config.yaml
num_hidden_layers: 17
hidden_size: 384
num_attention_heads: 6
num_key_value_heads: 6
head_dim: 64
intermediate_size: 1536
vocab_size: 24683
hidden_act: "gelu"
norm: "layernorm"
norm_place: "pre"
norm_eps: 1e-05
positions: "learned"
qk_norm: false
attn_scale: 0.125
bias: "none"
tie_word_embeddings: true
parallel_block: false
init: "normal"
init_std_qkv: 0.0186
init_std_o: 0.00318
init_std_up: 0.0186
init_std_down: 0.00318
optimizer: "soap_variant"
learning_rate: 0.00171
lr_mult_o: 0.991
beta1: 0.95
beta2: 0.99
lr_head: 0.00783
max_grad_norm: 1.0
warmup_steps: 200
schedule: "wsd"
decay_fraction: 1.0
decay_shape: "sqrt"
final_lr_fraction: 0.1
batch_tokens: 131072
max_seq_len: 1024
doc_mask: false
train_tokens: 614500000
max_steps: 4689
dataset: "wikipedia_en"
Each number is 128 + 32 x the weight over its row's rms, rounded and kept within 0 to 255. Layers, rows and columns count from 0. Numbers have three digits each. The size before them is the row's rms in percent of the matrix's.

# layer 13 MLP up, 1536x384, rms 0.0492, rows 1325-1397, columns 192-287
098:139070135127137119120107127115111155118108190161128128163138137151187139082163096121111123137154140098080156160139127144197137126101113048142148139120140144082180124092139141120158100109177108168170173089101178129169137121098126082110088152133153148115072134137126110187168109087133159111
113:123126132099112158090103108149153065171116158158131104157122080181160077086141097144185092134131111087142134105094080164086083163170169111160052133120162091140102178120053150072194126099173129143120109113158081074124053119166139076180088086148143144143071128110109150075101119086128171092
103:127152129180141129168181113130092132140118134139142110158148163202118122106168107117086166143177108108119153080149088135089114109097112132157101136131127059089118100175119188174100121081134145110085168129131096115136076160156194181129127122122087159125131145124130076208149160102129130143
100:121145139114105174168120130078155106219136106068130135108149106138159146127107146189103156153088109094100132076143068135066169129151094141131108154105202084110127123119108105173118139051149079183195149227114137153104133073083105167190122090129156086192134077080100115132160106164106096161
095:118157174168103194148155143104110160115168144080129175149137120137103079109098103154153149120151155099147114143176086093136068123127154097149182150111171139093094190091124158105166114097167101169147132208114109162101103144146106121109151161103097174077133146120163074082171106124077125112
098:096120128127128113152138154097144095123173159087136163150165093115140107149130084123138134070156162102153189101107109173154168189116158136128157120113130125106117139038117102112102124123127095103132117124156088095124162106161109107117120131133201117157093121140148126156154164110142129124
100:110189080085133168163089147085163170171161116099107163125093160100165175116153141100158134147060158155090140104116121122113121140132199070153062108144129125129180164122162128151084135129114088124185095093116092185130098129174109133150114181150140130127132137103110134075131080085118107075
099:164108088150117131176155181141201161163208088145068108133117176122147104042189151065123115141133126160112184139172122128134107189111163145063131145097100137124123084100161167155110067150120114128144092133146132082130157104154129110134118166106118128166123132064077129052080134157085129191
099:170116114085115159127182154088118085122136127155164084149140136115136073121121128159145103145136096127047100102117118112123149120157131104142159177073113148135135100111116104142129078109101124160107142156148101102149143111166131166147111099165120127079130160152171115185089136167173111132
107:130123112117158191162102162164133137086131099136194128094099126138128089213163100134094077125139138106151139119182145140125165191133146087145124123108165149096113081129150140110110106190087073175116122157177114138115150121070185118096145131145164146107134174143138154142116094145129161126
099:073161140118088062184113082126130137144187154077120164115085081152088147111176177190112142151130140147114115152081169091151135114143124059122102140125130098132179081135123115158146070115074158139136174188053191156212127126139115139129124121152208088118156121139131142178155139129122098153
092:082162157089168143125110179118109138105162101121120222183115113118120120124159146170154119114135091109120112149107126141109122103105119099070131072128143124131055095137154142101088175155126105130127103093167131149140127137134097122144123075086074061127177109165153153128129176192124139085
092:086099143078150119156116203182121089144081190110172163152117110108131113074159164149101130141118182099131121154140111098117092119146105136124158166146099162087135096132107075128122143131081121182134144159185107126182107106107043079137116121132123119138080130145164121118084118129096118158
103:148097117122143122134134094158120130092136145093096121154136169173158146103135166148231104121167167081122144139098097134109191166113087075121146143105137089124129146093126130106110100140079167186115093112156116131148105118126113147100061134150119143123162147125077095180136117117087096154
109:143117152116121122107117174141098106092159163133089108159138113143100144115084113140152114078124098146152174125150155094103120103084141132164054149125140099073142129124124132148146053130200147186129159153112073125120137133095167152137168105145132086097106119133113166099119048159134142169
094:097189084148160132106123176154097103098115097116119100124097172121068138130165152110152126105109154142135130137079080088127031089141073187116106182100114100141117140161129119136159172105087119119176139105135179207110114159107028069116141157104079138098126116086116198155181167154069139113
098:161140163145144125155162114089076172160136139112129093138095139135132113122148090106125085152132163123141149145123153163148118151150155136104170147063125120166091122112153094071149152148091103180094113140113146193169151048117133175090105172163070091099095093120115095124161120097092127148
116:109063170145125154096125163090124090115075151133215147145132144118100161169047109099123127115117138111112131167171148152194188191210083120128118105106078173153119122175109126098122096167115165087129130140084159163098136042099112104118145087114103141108128139101133177178115078116124201148
103:121118168135061125084087147149106130168119078128122119153118142095155151129131104133143189130187125121125136159160140065120103148136127091126121169107137168081102129166123116130171143032096186155139147076085141089081087160159120121148108189127126122128115075100133098096106073061050114124
104:125115059090102158156107116107103156127106173146087074011064137204143109132163151141138153157117106130167157125156210147128109108144131135138142164141092118155132075141150121164189162154119129147199107121191154129177160143154112125086124075132055148124082147182127151053151153130114129097
094:095122162088140126165101096051090129201170142084120137112120109086083115166165147161136174129059161107106076115166149128141121108134138179101099176124027152189147139100113123170132146142139132126102149183095104138178121141107093155114190104127078108096121145051064153137090153103083157105
099:140146117126139110141157176107121147074109136145172131106136151153073118162120095182094176142089105077071162151166114136095151101117154128095055135138101083116148139138123147154150143186099091132101102172114062087183109115162107134088169150117118090148124093140108097132156104128053143106
098:106164106124128138067152089138132100102092150146182133165128146123109160126124132054163141137156157152052133148162105159108094149136129153135176110127091115092109119061152199179161140075116136185069132076106128162131159113107144148100102108107118096147101067093209135131117132140175109126
102:131155162174122121086134136089131183104119145114178153151189177132116094144149117075185149083109117167080043111189127141104076080088160107150127103119115148175105112156144090189184155157059175127098119130147147212128127188105137142079131103123098147158151143091077123072109116148144161122
099:146138149097147160125156088101157130164149135125187175195135139096107129109147109117091151135122166122080085100122154133155121111109127147099138119106097144155120187194146136153063126135168170145091102177118189090139113121115102096136149154125156091149112074113103122157161146141138159126
099:129119103166117143095121141112090166162128123165112115179167131185134174052064140040150114125152159138157074121136128142120106112146108163130107150100201138141141122171127096173165101174152111103133071173125107160186132117148161101147124097131123144093133137104077153127171143107176142160
088:177099085170061163134072122102137105167102093161100106126165184056073182122128096135092147164056149127153201099118136139090139092123150157123124087127085097051080087099111129115133127125200140123078118130116067085152116076111100138129151107074075123130108096134135148148119134127080146052
104:119115109174171111118181093118179131109191091159201109183108139138169121139092183147165095185124104149150138093138130137110172123083104112122073097163085131133176139129140111104099141084093156131185144136104154058081158126131170087130150154091118116079172108127108101170149136132124116054
094:082079085189133137087120118156138112151196135157124082160121083118111153192120166158079069135182182104144166148101130082156138085172101128095151148158120153121145128152156181131114130082156110099182090073147127213162141082129085103143167130181145113164084148142143141145142146112167126151
099:144169162163154138121088155113154111152157132149111127095080108127070087108160142160109164101132146061114101062191145080134107116180125134087101159156136131207158104155096144150139111106120096152131108141083065172115152143116121185085102123081139168090125155117047153165164147163139113090
095:124102138136113147092143141125061115094119164095135087144102094138141165114165166153092108181115134143102165085155080092113123123143064116191162107123102077118144102178131125094154144116112100086146163127125077098167102104102078087135135120146130089155118128102107132129138111113126133060
103:117126154128116123121120079122124113133138134167160138094183162101095174128110139140154139099154114104092082066113153135108148104068148086125153127123109091118115139169060072186095148169086056123131086137154111172075118142116210106110158151122048090126140137145126186149154097182088160166
095:094138137116155091158132125126182171165119097118096139086140146111123090121138097123095169078116127096119153109117084155118126121075095026179111088116091082123183102100149094140132116100130158144201098130126078094165117132110120109063117124103140117118084103136117167111152145130147116104
095:097145098061151194128183129126102173117162174148110154063105116114095153068157142136150194156090117115109063123118132131100096143076149095124085116142131121146137126182108142193162131119131120104157126107166099149044146122104119132070121142087112129096095106105120142155165147166134122099
099:063122037114115075129181119132074115145098133157135158144174089129143157093119136124111096090204105140128140157153171112162080170082176152155116162095089148076141154149140127153091175178141144174081132126127138118103112191125145170111088159109170136102131094157099094157120145108141121059
108:082133131118125186126152126131158125130146140113170126157117112171107095089102094123174114124162147156111143133142105113148104189218117162134127131102156103149119079134164074132120093168133154100156154142140111148153130108164104121113138158134157152138126090047122147181142031115117219151
097:036147131167075111149148134114125110148143095109086088098163091145130115120150106107104141110106105155184082123092160148119119149121132168131112164107054151149176160137192151079156144121146136138174129152132106145140126094112071126142092165113182135140157043079118121215132112180157170123
096:231153144117132123133142129114169128070109134105141183072133133112115115049120165111062095095152110128093076159133119116121097192149116154176133131187140119121098134146111121128079104140128165137158087167116125168135063123122102143072129142138133151126141144134124108158086158170088101132
100:142188132162119112174152156126058177102137125118167131122123075161113058083128088110172116104097071168112123142119140191105126095081138172092130169066135110138137080088180145184145102131147173167125151105131128122131099087108098088072168088158136091120170043120149176132114094180176080117
103:108088084081098132082154162168136140127117138135164138142171122045122097087119135136145130140146101161086200117112131130122132135113121169172114118175163197115118142103120159114120167137180094054169109163143059089153141138109094185160166139115087145127148157132157179046134126091105183054
098:109138131178106140093119158134107125088121131168098085109127088120121058174163112136157167111180122102177144143143159112112180120136150109133080121121152104125140136181076145142123161094032071108147120079123066180143108131131160136039164134144139127094135109104149119120157134102147146125
094:131102055130120109139097121097130103118135117137091126176142070092135124063149181149173076122123116136118104146117148170048147137202164134137164087147105148113157129118105124200098173129091113158139161139142128082120064088146110095143120090106133101169082131106104159084129156108154103143
095:122172127142109167155195113136150133188077105159151094113144098142060175146120078181148115137117189099144093117135125086135156089126096115108112153080154184057205120118194160123125058158125163091131094087157091147150110146125115057106072138128074157075145111130111138130180062102049171138
108:182085153150115118088140144146158124139158174108211122172179111167181119135146126091140128164130156143112143081139128111127122143180105148125050208208133255184137098145154179122104097110147135158166091117165162131196138138148092108153148097073147186054132104183126120086171149128113125104
105:110144182130135116141145113130112116151105157199113137106127152199086101141146107196111155118176195079149117116147138106122123126173123151135095123129191139164137124134128095106120113101104112183151142159083151131187146142113103124115118132206099147188173104118132146170169096141101165076
093:116136131100072174141110048132172078159138116120167100102106083170089119138110141136105100173135093133134071098199166088096101112094165117084090071134071163151086134108115179174149130104159095116224123143135124158087097154121166140126090181123161178131167132153105179160106138116125150036
100:107122094128140124170126157142130122139137198108159117187136107177066127138160107140139117072046184139182173147083135130154111143126162126089090160171139165140102125066111069100128109075121091102111147136109181143130153122132118127146092114100143105236158156121162093117103138137084139148
103:158187167111118192155110099120132138199118089170116143112131115180118131143108108158142154170171101100163107132131173083152095122074114170152104110181133167127121179141086143154126116125144031040128123125152111148117130111122093155108129130103116089110154165089162175156144143140053183127
092:094165066162065151110180126086126134145149141154142135164146100167126146119106174153140148120181107134126154129081114098158096103098133111112142124128142188141107101113121139150126096109174090121163053120197121104167065119110127128147163183142139107108134094159158152134137139084107159114
097:097156112109153160181130099101160047057185199167149167109203139097094132159144148087077139118153093182105126083081109161121090147127151082108168152078077110135104138181112167138142179075145146205131075161118187119117154152117174109116105101091099141170122085090131142148109105124121136142
094:135126135139122145087190072126126160158126160121180072135164161165095145103161159088181150094055068127132117061179145161137128093132134142057127145168098151140120133127093165131143131008093119154084107168103110180116130143172159114094119096193127121154092097116142065126114130098111122122
104:119149112124062120186123108190120198109092136119138145157097090167122139020055140103158131098102181125057083142141122129122111145175164116130153135147125129093142127189093162081112148144082176133145123111119122070119099086172167177153065100132120091148098051112130167119083066103145121157
091:133108116143168087138171114140123202181138150092147148122134167128105164069228168083116142187097198125128139148132137125120123151117155143131150148146042095084156124094186090179146117148112153140147124150084107172166079151136096142105096139102137187157144082143083133165064120144139058136
100:189117119116115149073052156093124191191139119141129053093130156083088160155105090169166145164166152160122088134112125163061114137094146111195083108115135143163122148101126099142142149150133134129113082115079196099071139159129170105064149164113134094101186160127068169092077167119157101144
102:165120093110142133154077169149093154105133108120153149077141105108124097073076137109118147093119162171093057168145160104119124136110137110097081127105103176170157110136154104091146065023045126118144123145151182133129166127083116085117174150154106117111187131140102100160146145104118163116
097:098091179112077130146149079170128133125209024141227113119136127101122121104104078166135119129130125111135102119134138142148144138146126112164071124055117115138151130166090096163105166092124102155112122125081098087127112170196142186140086154149090115126138125128075111161130145120114133131
088:144176127161087129169154137108108152069100112076120160152137119081114150119100178092096171106120136120121066174103118175130116092118090132157064187126153151192153134197110100182124157106166103174103095167107054103145149164121139204135152097146150142087083105106104096142110122095153165136
095:129115126065137088116103132098140067124101104177133129129140100153154099149184087144157117109140095107112127154090115090188109135139151084132144200156126197147147128128100157134168175143110144155131100105065127168083100147121117071130124117132112205142134079129112080216117099136131108146
114:188107135167150117140097153143158109148139153142184139138105193136147129069151105123112139156219087118072123124084092127152123109093083115171138128129122143045138102142136141159105178101129120131087133126147103179176157120167117116105112079122157110190161123135140144169087102128125121114
095:131150098156064127123199145124104123146093125202115143133138091112114126149153111166130111172133130128130097147124106113125145083141116077075133136148058093090106106129121134113094148088105118118104137087141097104175156083123136137056104110127057115177139099133154100098112133127158140140
098:063137153099073137112155100106100139125168188135180132117142096128134130141157058145154128151129085171127077173156138181134158140082172125107148187115130078158119092098128104126130129098082125144203131116165115114130176100141152089079134129134112125156112124092124117096138113100132153131
097:171181136160175102112098139139095125092100106157116155116170157143200130109148145158170083154102186107092099132120037135100138097127144089099149106119114107166110126108070150153150108140151169143141160169103083128152114079055085106122184110114119067133181115130170161137141172144112121090
103:104126130140070136101133111147142022136106131182165149084110060121141142142094172118116142055176140097093117163072179122083148117136106197166179156143136157057195138103156157092125101098108120124095099106114101125159161131128146147049131090099146163098076126059200139143123061134146123137
102:121110151135087134120148095141088135139195154160158166134099090123081131111140124187157150103154102124111133144167092092113166149132155165155091144105136048146108135121051170071166027094123083146100108135168111039090175158170091142130128074110128152075112134119092061170100165147198145195
102:091143170144104158125092138189121090172157077149144120071159138138091142135163123086112162079098108116153083105082150165125144161098115150138099169119132125135122136140157180140156063111136114129153133147195149157142079097167165126182121118142135182121196131105161133131194130170154127120
102:100166119155126114199094134118145122184177123122164136125180160137094129131149143139079147187132139255119153109146171159194098137120133147140103131156097091122156125130136121155129099136157105174137191140127130135128145123161185084076133177088112160181096026100118139155153185124142110171
090:165121193160120143147120182148144163133164129102094133148102082118155180149146159126177096114099212181090137176140138186129062113184166173093076147118152126178161082083164179137181099139130074199159141149049141137128119165160156158089139146167140121202105117137112117157142115116109149138
109:186095156164100093201096093121096098147169087105122149135096123091100163116119199067150127109102178134120104110086125097153136127127088170116086078084134154036105141121089099105113138130172074125191144139115122132078138110078136125118120144134094071107134134085106095128180104101067070181
099:153106128121144181096107062124151080102094127119109167124159138138161119125102126160185128119112144137065140081139067117125088087149109192131165102138119130155149209106157128164134147108139097093083138105128154142121134112148097098070123112137123094190165134182152161094135065167104061137
096:118161176138127127140138080155186161137180141117138147103124124082144153116164163127126148130141120141111100155138129104100149152085124144170126148148183214111091157145122210062123143113150115156130118094062127156161088160167084124172164087138137193183100163168119142162137110150138133133
092:081144110144063136128107116121118101083130114121148152147155130152137160161083159095112091105130097108158102131153158143104140183165144126131122127126173152082123093064124143135146157135097197168101152143138105168168133094143164131158129076115163151089103194123145193065167107110090117152
094:128083107106109097183103155067120096152123128109174142079084171159138146107131181146150101154105136111148186107081057108121112139159046120118107168128090103203079170170117106083151167143197085074156132137144145128111143179136116171212103102150075098156133063145113118171085061140127143127
100:132159179168142151145125152118134148156126175172154110185156107146121154105122059112162044085100159197112138137194165115145154115089106162137179153062174160143120173112074116154141143043157164139133160170102095104111140135091147184121116155091114171113174128190180112150124122140124143050
# layer 13 MLP down (transposed), 1536x384, rms 0.0431, rows 1325-1396, columns 192-287
093:147165108110148163173138054082173081131057101149146105136122089122124143156074075130161163138104116163115185160155127128181137097116099219113144110193116110119128169082139122114149077151139057096141143182089123097155071132159104180117118152168074136089135160203104109092154112113085074140
105:139151089086162184192104157174150129158081124135113098100085128166143126136070090136116125117152124162127043129061183116099114117145122141144113110124114152157157115167157120102093092105112137121133093121141087128132109145160151116029157191099089128085165145168119113112125171113151118162
096:197128091069095168151098131159129184140050123157112078086160148120173102151094133135188108128138107089157107115118118120171110106149116131097093192120166115151157138127140104124137100113141077117128190151161127146144147086158102158148165122134161162116199122128170114117109127113140171131
087:106141155150115151095114102172127135138096126152126105106080101134143128126113081172142162174139137126107151153072133129235112150126100155060183148117135198109110094095114092129137132146170156157064113095115151116086082128153140136101135137098139131111081110130141091111156106124143115100
094:173164151086128120155132181154155117148112185096117140170088121142188083088069102151122042132104139131122126122155122105147140120127115123095146113106078123155142092143164123160178144149171131152125155134079179134090095100115113097076105132098157161179103133138122096121131143125196116141
093:132120151113097122110127147140108090162166125140130161104173120162143083094169147155141120165127109119102154150181170144170164118110101088114172119174144145130093162144143178106076157131158135157116126095119094160118100167118134164102189148092125096119130140167169099115121130121103121091
100:113113138145135107146076215114123112165126112217152125112148138130119148053144120181142135168095132066128128132191185176145111151166084143146112098117150115140161134152143076121139096112172141203125160183074150086130116110131099064157128115137170182102100091165191126200158169115089114186
086:096120158118111149072146125120186136069180139137172078110161149122108143162160127181124132164077077129116135157103081151198191052121116153059057107117134158142116097153132155156174094132157138155097223193116124134143140162160155202155145127109165127136130161120150103147155085140154131156
092:081146090136135112149166168133129136176148126129192124156060182179190121195113122083183059101109156130117169103162142190148163129109145186004133155090080154177108146134151141127058097155152154136160182145115159207145120180157108200085079128168114142068120122185134181145120102106124114151
103:084193098102122118073132129177118139087168126135131118109151140148150123184144136167154109142119134111144162121152141115099144092116139084082125064169126121129142139117136045133139035151131145147143167121122170088111109121118157099055118171104082115145117136111091162137129155099156106149
104:162143085169103111090113184117135143111194100088121147162125153161143117091133140051181134138150148107113099163125162172180141069106081123144155115152148129155170132126146108173100132127112132125095119114142100159122131155114126131157107134146163135143170150130190084175118142112202105129
088:214114087134106140110073155129140149147160093137146097108173213097129093166155127098135164158142145145158103121137169092189165170181130145177133122147042137060124143163160171129138124102115147044128203117101178140154149152101154115097104131118153139135073187163189167121117078112133148162
099:126070108086112116046147143147151149092151169166116119172123114095096162083121124119156150120053153150128131144184120138114162158173151168134160151175124115129115134183120136161146120121149102122184142138152123118161142104118157118094131106148102204143165107181094147136125157084128126133
105:169082136112139135123118148153138102135145120105138131194062143186130082123149070060120135111121125108165142111145113139131114125125191137080241113152152086116100067129168143152145152132117129197130124137109174087116130084126190142169147066132130106179162164140116177143108097155149145152
113:118130103066120144174149158096146182149168100161138073110122210102192178192151166128180051104115119122120103111145146138076156134112117159101116138094075078143105138176097094137108129126175102121114108167191093158105133093156145139148145126115120110162188144202164133119143151166157133150
095:084141133121137147153103110099111064150148099157150140155141160136106126137111104198069088144159114115142088127186161097177135189138108119143170088160144118091151120159106176119150183180177130124158109085106138175131142063121105109157130130177204167057156097149116151107113098103081113060
096:153164151151152123087099129118148126102096156150149147156218157091131080149130137156144083166105171118132133175120088112133111140125155094147106069128064066077152133136139152042162138104087190096078125103185133140104096121137122122162122141115121101123163143099180143127116132148101113147
122:116151099094159149159110116135136151130124156155085090146153159142145123117144054091113137099152072170113133112122214105202113167181137124067119190146166121135165088133179120050112117122137096100153159117116132096074133153122157102128083147177091116109130145080120122154106116129128144125
098:139113096126106196100156141144097109096167188142179136094182175175137159148113080131136067131121145143138106110130142176110119120166151128156185169193080144019129122116164115131135113162151098145092154168097120134156157121173150083070135137116113138138109180153145102129125174137140107167
091:113126167129117190120180140132063180088114143110107135120094158190112156153156161146174140116134120104157178126171176127176132179181152082124132146099048127187107134080146128162140156046123086095148112147141180060162100120170084175141153142122128136162100130191122146117152176115116102112
097:104152154124108159173145145121205105074112114106144093137191053120145169183107094082169167184148087160095102107125117139072156114126131120126113071193125178093088147085178105168130130161117129114143161118128104088149097120138175060196119125124113153140156102142122118150126077155159047155
093:113126172109145135092110158139103223130091100178155176115180119173090185142152121117103121154167142100198122177165160103144089147179126131127118073143097165149120189105125142149156114064123140059162106123152121153117146111125177142162118150178147149166185143195139096103131151139141118185
090:113160151150107137133101150127153170158144094181156092168094140161113163101130113102067062124094183149148135100177096180089173124117143117109091051149123134170123137144109103073137081180140148157109135091142122080161102166153136143121182096166126134119121156094090152127144129132164077160
113:129051162145124149101165127143131096200131100145127145110100177180111159097178123104149140107161173143126148087089109150161140137144132179096171114124174179095180125195142108141143110145155166147155197099078123104049074145166180134165092146116127144167134171178135063172111109104195151111
096:124124116110200160089123165152120126216095139124119096144152155110104144120114191137157119049172135161165127145137099126175107137137154146119126065076147140186167168162131132186134134143138084064131153117078146159155123143161117116117128160117136151168170103182127178105182123114137118084
092:185138151111100127140204127121114136123111107122122071084167139094118094072139107149079084112227152113169159173082123128117155117138100132097114138146069109122114175091078087113124132150109112088114138137193153125174121150190089125139178117175123138066117172134158133096127178073120144173
096:052070120123159166113127096166120089127127122119121110167087125179111154133102153149149133095179122149067086169099113088115108152084096121134131186115147119128066099131113145159091095119111102084112111106127091169118077131153125142100115195156104097120134078141139119148120150134169104111
107:038160099136137064125170094092113123066142094145096132155107159149101102097102120138132129114122097090152165095165112111126131126132134144116106134144132140091144188125154085084129140148163193178117165164236139049145124136071061154183130158103138199123113129079138166109162123136134135105
098:144155149145090098175120131168175099093061176187083094174137148113170143077131085138154118144119172117127116142132131139082099115148137084116119145132156121140172108152136136157105146107137116193115112195145154073127114134105106113131114071115140094106094217139138129138133112172149202124
095:148119151088152128063137190145124149098166140149141160105074153135164161114141124138141146150162081048118120115125158122125130131147130113095118106100056164181147150148193142137196159127097145109055121116119117124087134094167150111185113131097121117098109153083147149117141141176205069191
099:156195181124156113145104138141158128089108148156144151128145178139166029063135070114133111142088171094161096164185151176150105121129150080126123161127073173173079172081191136141100159121190134111115110105138144102188117099154136170144164118157143131140159125135130139135167110155168126149
105:138081150141147139146087147105090077136176073152091099122099136181171072161105060212083133173140090122146107126123158099120125116073120167127144108057083132108140125150175104186174150056139107104121129055133109136186076066113148120173080129130151162161132129160179152125103136113171124071
088:139043125108112121101116152122119113103151120131119158117118094154141143118144124076130098169130172104165118117175120124140121090122162140114175108120152068107147130165095150138161150132121043164186161124167133115133128099130097140119104116130111129095143164112126129070140128080170205149
102:130075171083097154171134123112130136124130106112130082100120162096107145114109141133138105119137122162161127136100121113170136128154116169124093119140125096116152140094179081084144147147132125137137120149134155110119052128099107196143149142137133104146144134155088158096146147203121135115
094:146107169139128068173134172162152154133180075133147102135108120101213108139155107125101130164095156088104161114109109159170108148147081133125181136111080119127131132106177130146143158081174137117127061166102132119119146123132061135131107096082095112177072127155178180187214130201132142088
103:106143089135111121099157129074171130181105204112127073156139104125097151162088147133123116186061117127159140104092126123159131203110121165154139138100117158114120158164166132082173081141080167138111084138099149140113162143192149106126128173106103068075072130137118192101145155118124133144
091:067152187108150134132101139144172138138121129124174133118155106169078154153114142117136018146120138111144110152191179140105121066150069135096163096085105170109140190121105051118133139122125147112141171075114125103122147165116155159090136131153099101121113137119127160082077178118168049154
098:070123112100156116188191131102142097162165116102139148103119217159148166148121080123176102121051098184165143067109131126121125168155082120107149076106173100086100127172115156120131156141078148157035155048096152137113153104115123109120098108115095164147130171127123217097164143073188116107
100:119151163092099173102105114131138108107054175141166054126146161148118134187099144107112137077095136137101114092131139164148116112228114151103144079141197127097100071124101122131120124174123074080107142130148156130095142124062114107133127154085132154129110192130128073083173098133113086100
100:100170110126115133095092140107155140106112130126107089111135130117150168144151142125128126153135098159140151147095130096175138196183109163144135110128140195067120090199160124128119141104183204050086160128082179143111093191049145171135154188200173143146113127098135117108163067146147120135
094:116145076111099105125182109138079128117184100099180122115144127106074068111095117138110108074097137192110172158129133162146126150110133210155140103128105107105146142100129148057088165139168121162155137170158120127120109124123122089092117113117099142148166145161110138138127105143181113102
091:147036129156183166146115111121113128116171115111132141168134168106135147201160118095204142157074155156120152151139144164110166155118145101122145139063068130142138160190155124206122153080134113121104162105130094161149098117117135120142175168125158144129204191129084151199201110130085062124
088:130173097121097077152071154132146121154090177132121128121143082148179124100147103071102129126142131188179124140084163122123120152183132090136119134169112124172117133114048112128154152093201095159127139158111191130117143114133128146137085132140197118110117106107123137131111146168189131122
113:194094159127133162150118121136182151139104158203113126112120208159097147109097073132140057128105143145157153160141188091107171147188146146105148110094125173142142071176125149099130166175146025101162107075143157112129204176142059127121116120171172167138209142125088124110165196115108150173
094:080121079158123114125131188177131125134088167124098123108104157174090141094080127155178083132074103085097155111107116161131149126129154165107085093172149100134172089141212188115109191135162125145135157112171075085134118115145162128125070136170155185113136130162141182137080059174130155120
096:173150102166089120197156141164111187169144128149098149141173155151174118083158124149142182114134128118121155148064115131122126146149173145164159151141104115146159091159149107133129093113125148133093131110125118134137079067106068190122141211127132120097097100073108127101106166138136156144
107:167148127127103166140133138144117137149133138112139146096106095124059156091095120117095039163088128155124103136109155088117144130164178134132155143082188202125110139142113079096139146165093127119151148157128138136171136187060136150133146095206191192152162155105169127112135147115161140152
103:168088167098112131151069101103140110060130151155126091137142152117164156142090121050092123129122112116059138094110131145168122108118158092122128042116109145110070149127135148176102155140157115184182175092197112138139136145090140120122100066125114183138082117141130180151122132112146152170
106:161119107064199171166136113203163102195130141105156129083094116115081119120150096144109156128094097157048099163105123130107156158114121116141138196138109070125106089163176112105152167141134152169109151091138105160116120167140118148086127113138130131121118060066090103129096122134114087121
103:168149100082103172072119125122106126143117098045146147136155120161176130103096149165166124081116112189145137156157193124137105124096160152133094105118162169141135130140196148173143141129145147129112137125133108180130111134105092085080115126193112122071116145153093147126156087147101135186
086:198138066095129109162146141210120119138117152190090085152108142147109102143157156137160165098112143137120087136095109092121179114080148124147124126173072191120141183131148138168138096085131142122150169122130069047097124146135141225125156160178140128179134099164121161113143085079154128183
106:150122174107135100104156153118159058142099141087087151133136115099131151153101139105218128148163145143151138148178090144140152145156085204090146208175107124104143106144129177150118102132122104187130188136149144135113168167131141081225076178115096103156158118117078100141185137140127132115
091:141135207138147132095105112185131111075083117104139103164130119111106114185122128114129096124087084142129155145177166216167098113163123176115148128124132125114138096148105145128103086131110126139122125092155174169110129152141126118129132128072157183127108118131116082112111153141116163147
096:121122171109169097102157111098133147093135144128148105126132112193154147105167138141136075175099176093144156103156143140178183146100086119042177133170108131092120107106093184117098145124144084077109182152186147126136137149108138080197119134143139207184127128137111083081143138158182155097
112:100090172122172135137141143175156182087092148157145112131135118153124163104149158124155095209113123181143107087158116173184109120120108131121148153109099135107190168129140168102105159193161118165109100086135178111148156101138120115121104141115114160100111084107145104103176137154111111148
097:172186128180172136145139121115072134091177117110122176138125077103164158124128124128069080068123201128171172093099169094146160135088108116105163155133130124119121094187161120115142133140128108097170093146203146154145094128050153136105084145156121144135119134148106098099128160175198077099
096:073099163119136131168156086129169085158113128147153089116134097153177123125089092130173037108140111165089184093138137083154158137149122128052180134128053124138157133094169177157160143141141112140142121112159150122103146154104152131169122175146117153137165127188110128163184114082135100196
099:168123148133118147178154063143115146134166116102089146171137106145105169099086102097123085173128125201095102074110135224143146137129178096051128119142138124135159138138180109186130126020183125161106179117105104085164101145148112109089147109106122095096132127067051175054144114155176151146
099:130115119144107133172097132169101150155109082123067171120173107135110163107107174099128114093167081141125129077111162160140150117106111175158131133124087087103113144142113138093108122123160121096160143156136115144073144152181124165102110147093150083182124144116110082085156123100042154136
090:176129119107098163105134127129162111177127079083135110136120156115119150153063142156120156120134102170098110136150108118093084109117142140117114119159180127120166174130158147182102126169062051121161175118124130181136156156153138157177158158136146124112105209119181126148111166094134122128
102:203157130165178087072114190101136163117152123127157121082125155111175134147144137168092145120088173119080101113117151116140145188111129113122148146138093129112155150168159145114132103137133126085118104110196202102139134121162125122107125093144116164109108103079144101118141108162212141125
086:117140139090142143123156160157132176156126143127209157123141128105067157093122080102136141126038157123170095119126133104104138129101108110081142138104211202063138147112123161116106116130167169074155184136178090206077109124155163092163097149120119082151171186128159144146160138103150108112
098:160161138139144145167080127110181141129139177148149155061093152128112157125139091137146112176092132136147124108091086161161172117073091163072154164105100180159151149146046138147098101098135152132183132100066093110179140141133134120119128128142128122164104163182093179092064119120106139080
097:149106124152149149156034146101146159173124105152152087152118127142157107076142092088110098134091079140127128170131101144149116125141117161116138148077123146085175134134148078158128161137075109093139118120120153152119133149059106081122124117116143078126092150107125167133105100148078147124
101:071119135150120149133166137123133178128145151124066117151106169202114112131119133083134097146179161108166164081122137124102125063178123163103109062143133122116138118127137094072085183201187130171123145113140101121139115176141114127156138154093091048129131217076128112125139144116147137142
110:141118086180109115084195085093169133139186103116115117137151130118143111104136122164154117141107130138137113151130107100164157104154142134119140125160135164092065146136214118122159142134163116102116104122039070065102131098111087168127107131130157184134102122098107180097115076156099192123
101:157180091109092138113172121209140131158126064135111103111083150141100159086133135130101139101067147180107163135179148145123118126189143110100106063154099145084154146194177151121130161168147118161139124147085119116136158104122135124098122127136165144113142103146160156156118034126207122178
102:135124104139150145131121110094108132173139159169153133082125153146075136083101105133121102131078150142133076045129159154144163152149136167130152162142099111094103155182134165168155110173139084134067167070103168163134151138174211175090124083148100115106077164128116126121091150144153162129
095:208138125173107180149220162149171177123147078103178148112141144149174190121132139066093103197114148124087101124129152168171152089142149142132124078174076116092115130133103139115092103099144113129156165160129158110104163157082140119125101151120145101163143094136116136170151091128115113073
101:160094124121098108180146161124127175071092101167121114120118165158149079120107095122120141174068125102092136156142146121155091113175078137146130077107125073154137090154146109115149124138129135151056201132187107135084133089147122185089106179052082096157142131092154110187156139111150102125
091:131111130098171126156126107157140140126123136154162112144036135155133161170140117152212089132132189160123101140168134153131169139088171116072139110177130131154124116124128111042106065135139114094068162129068087156130112179167160136079144168160141165155122114188139122108092156084168134148
090:134169173131118117132112149114142078172126116138129206168120106115077134120139024153107144075169171111059148151141157146142116164116110077104111091119125160100137113096119071126088111115123151133071156157101127135145105099151173099085104147097163171148068186139190067112148104137139071124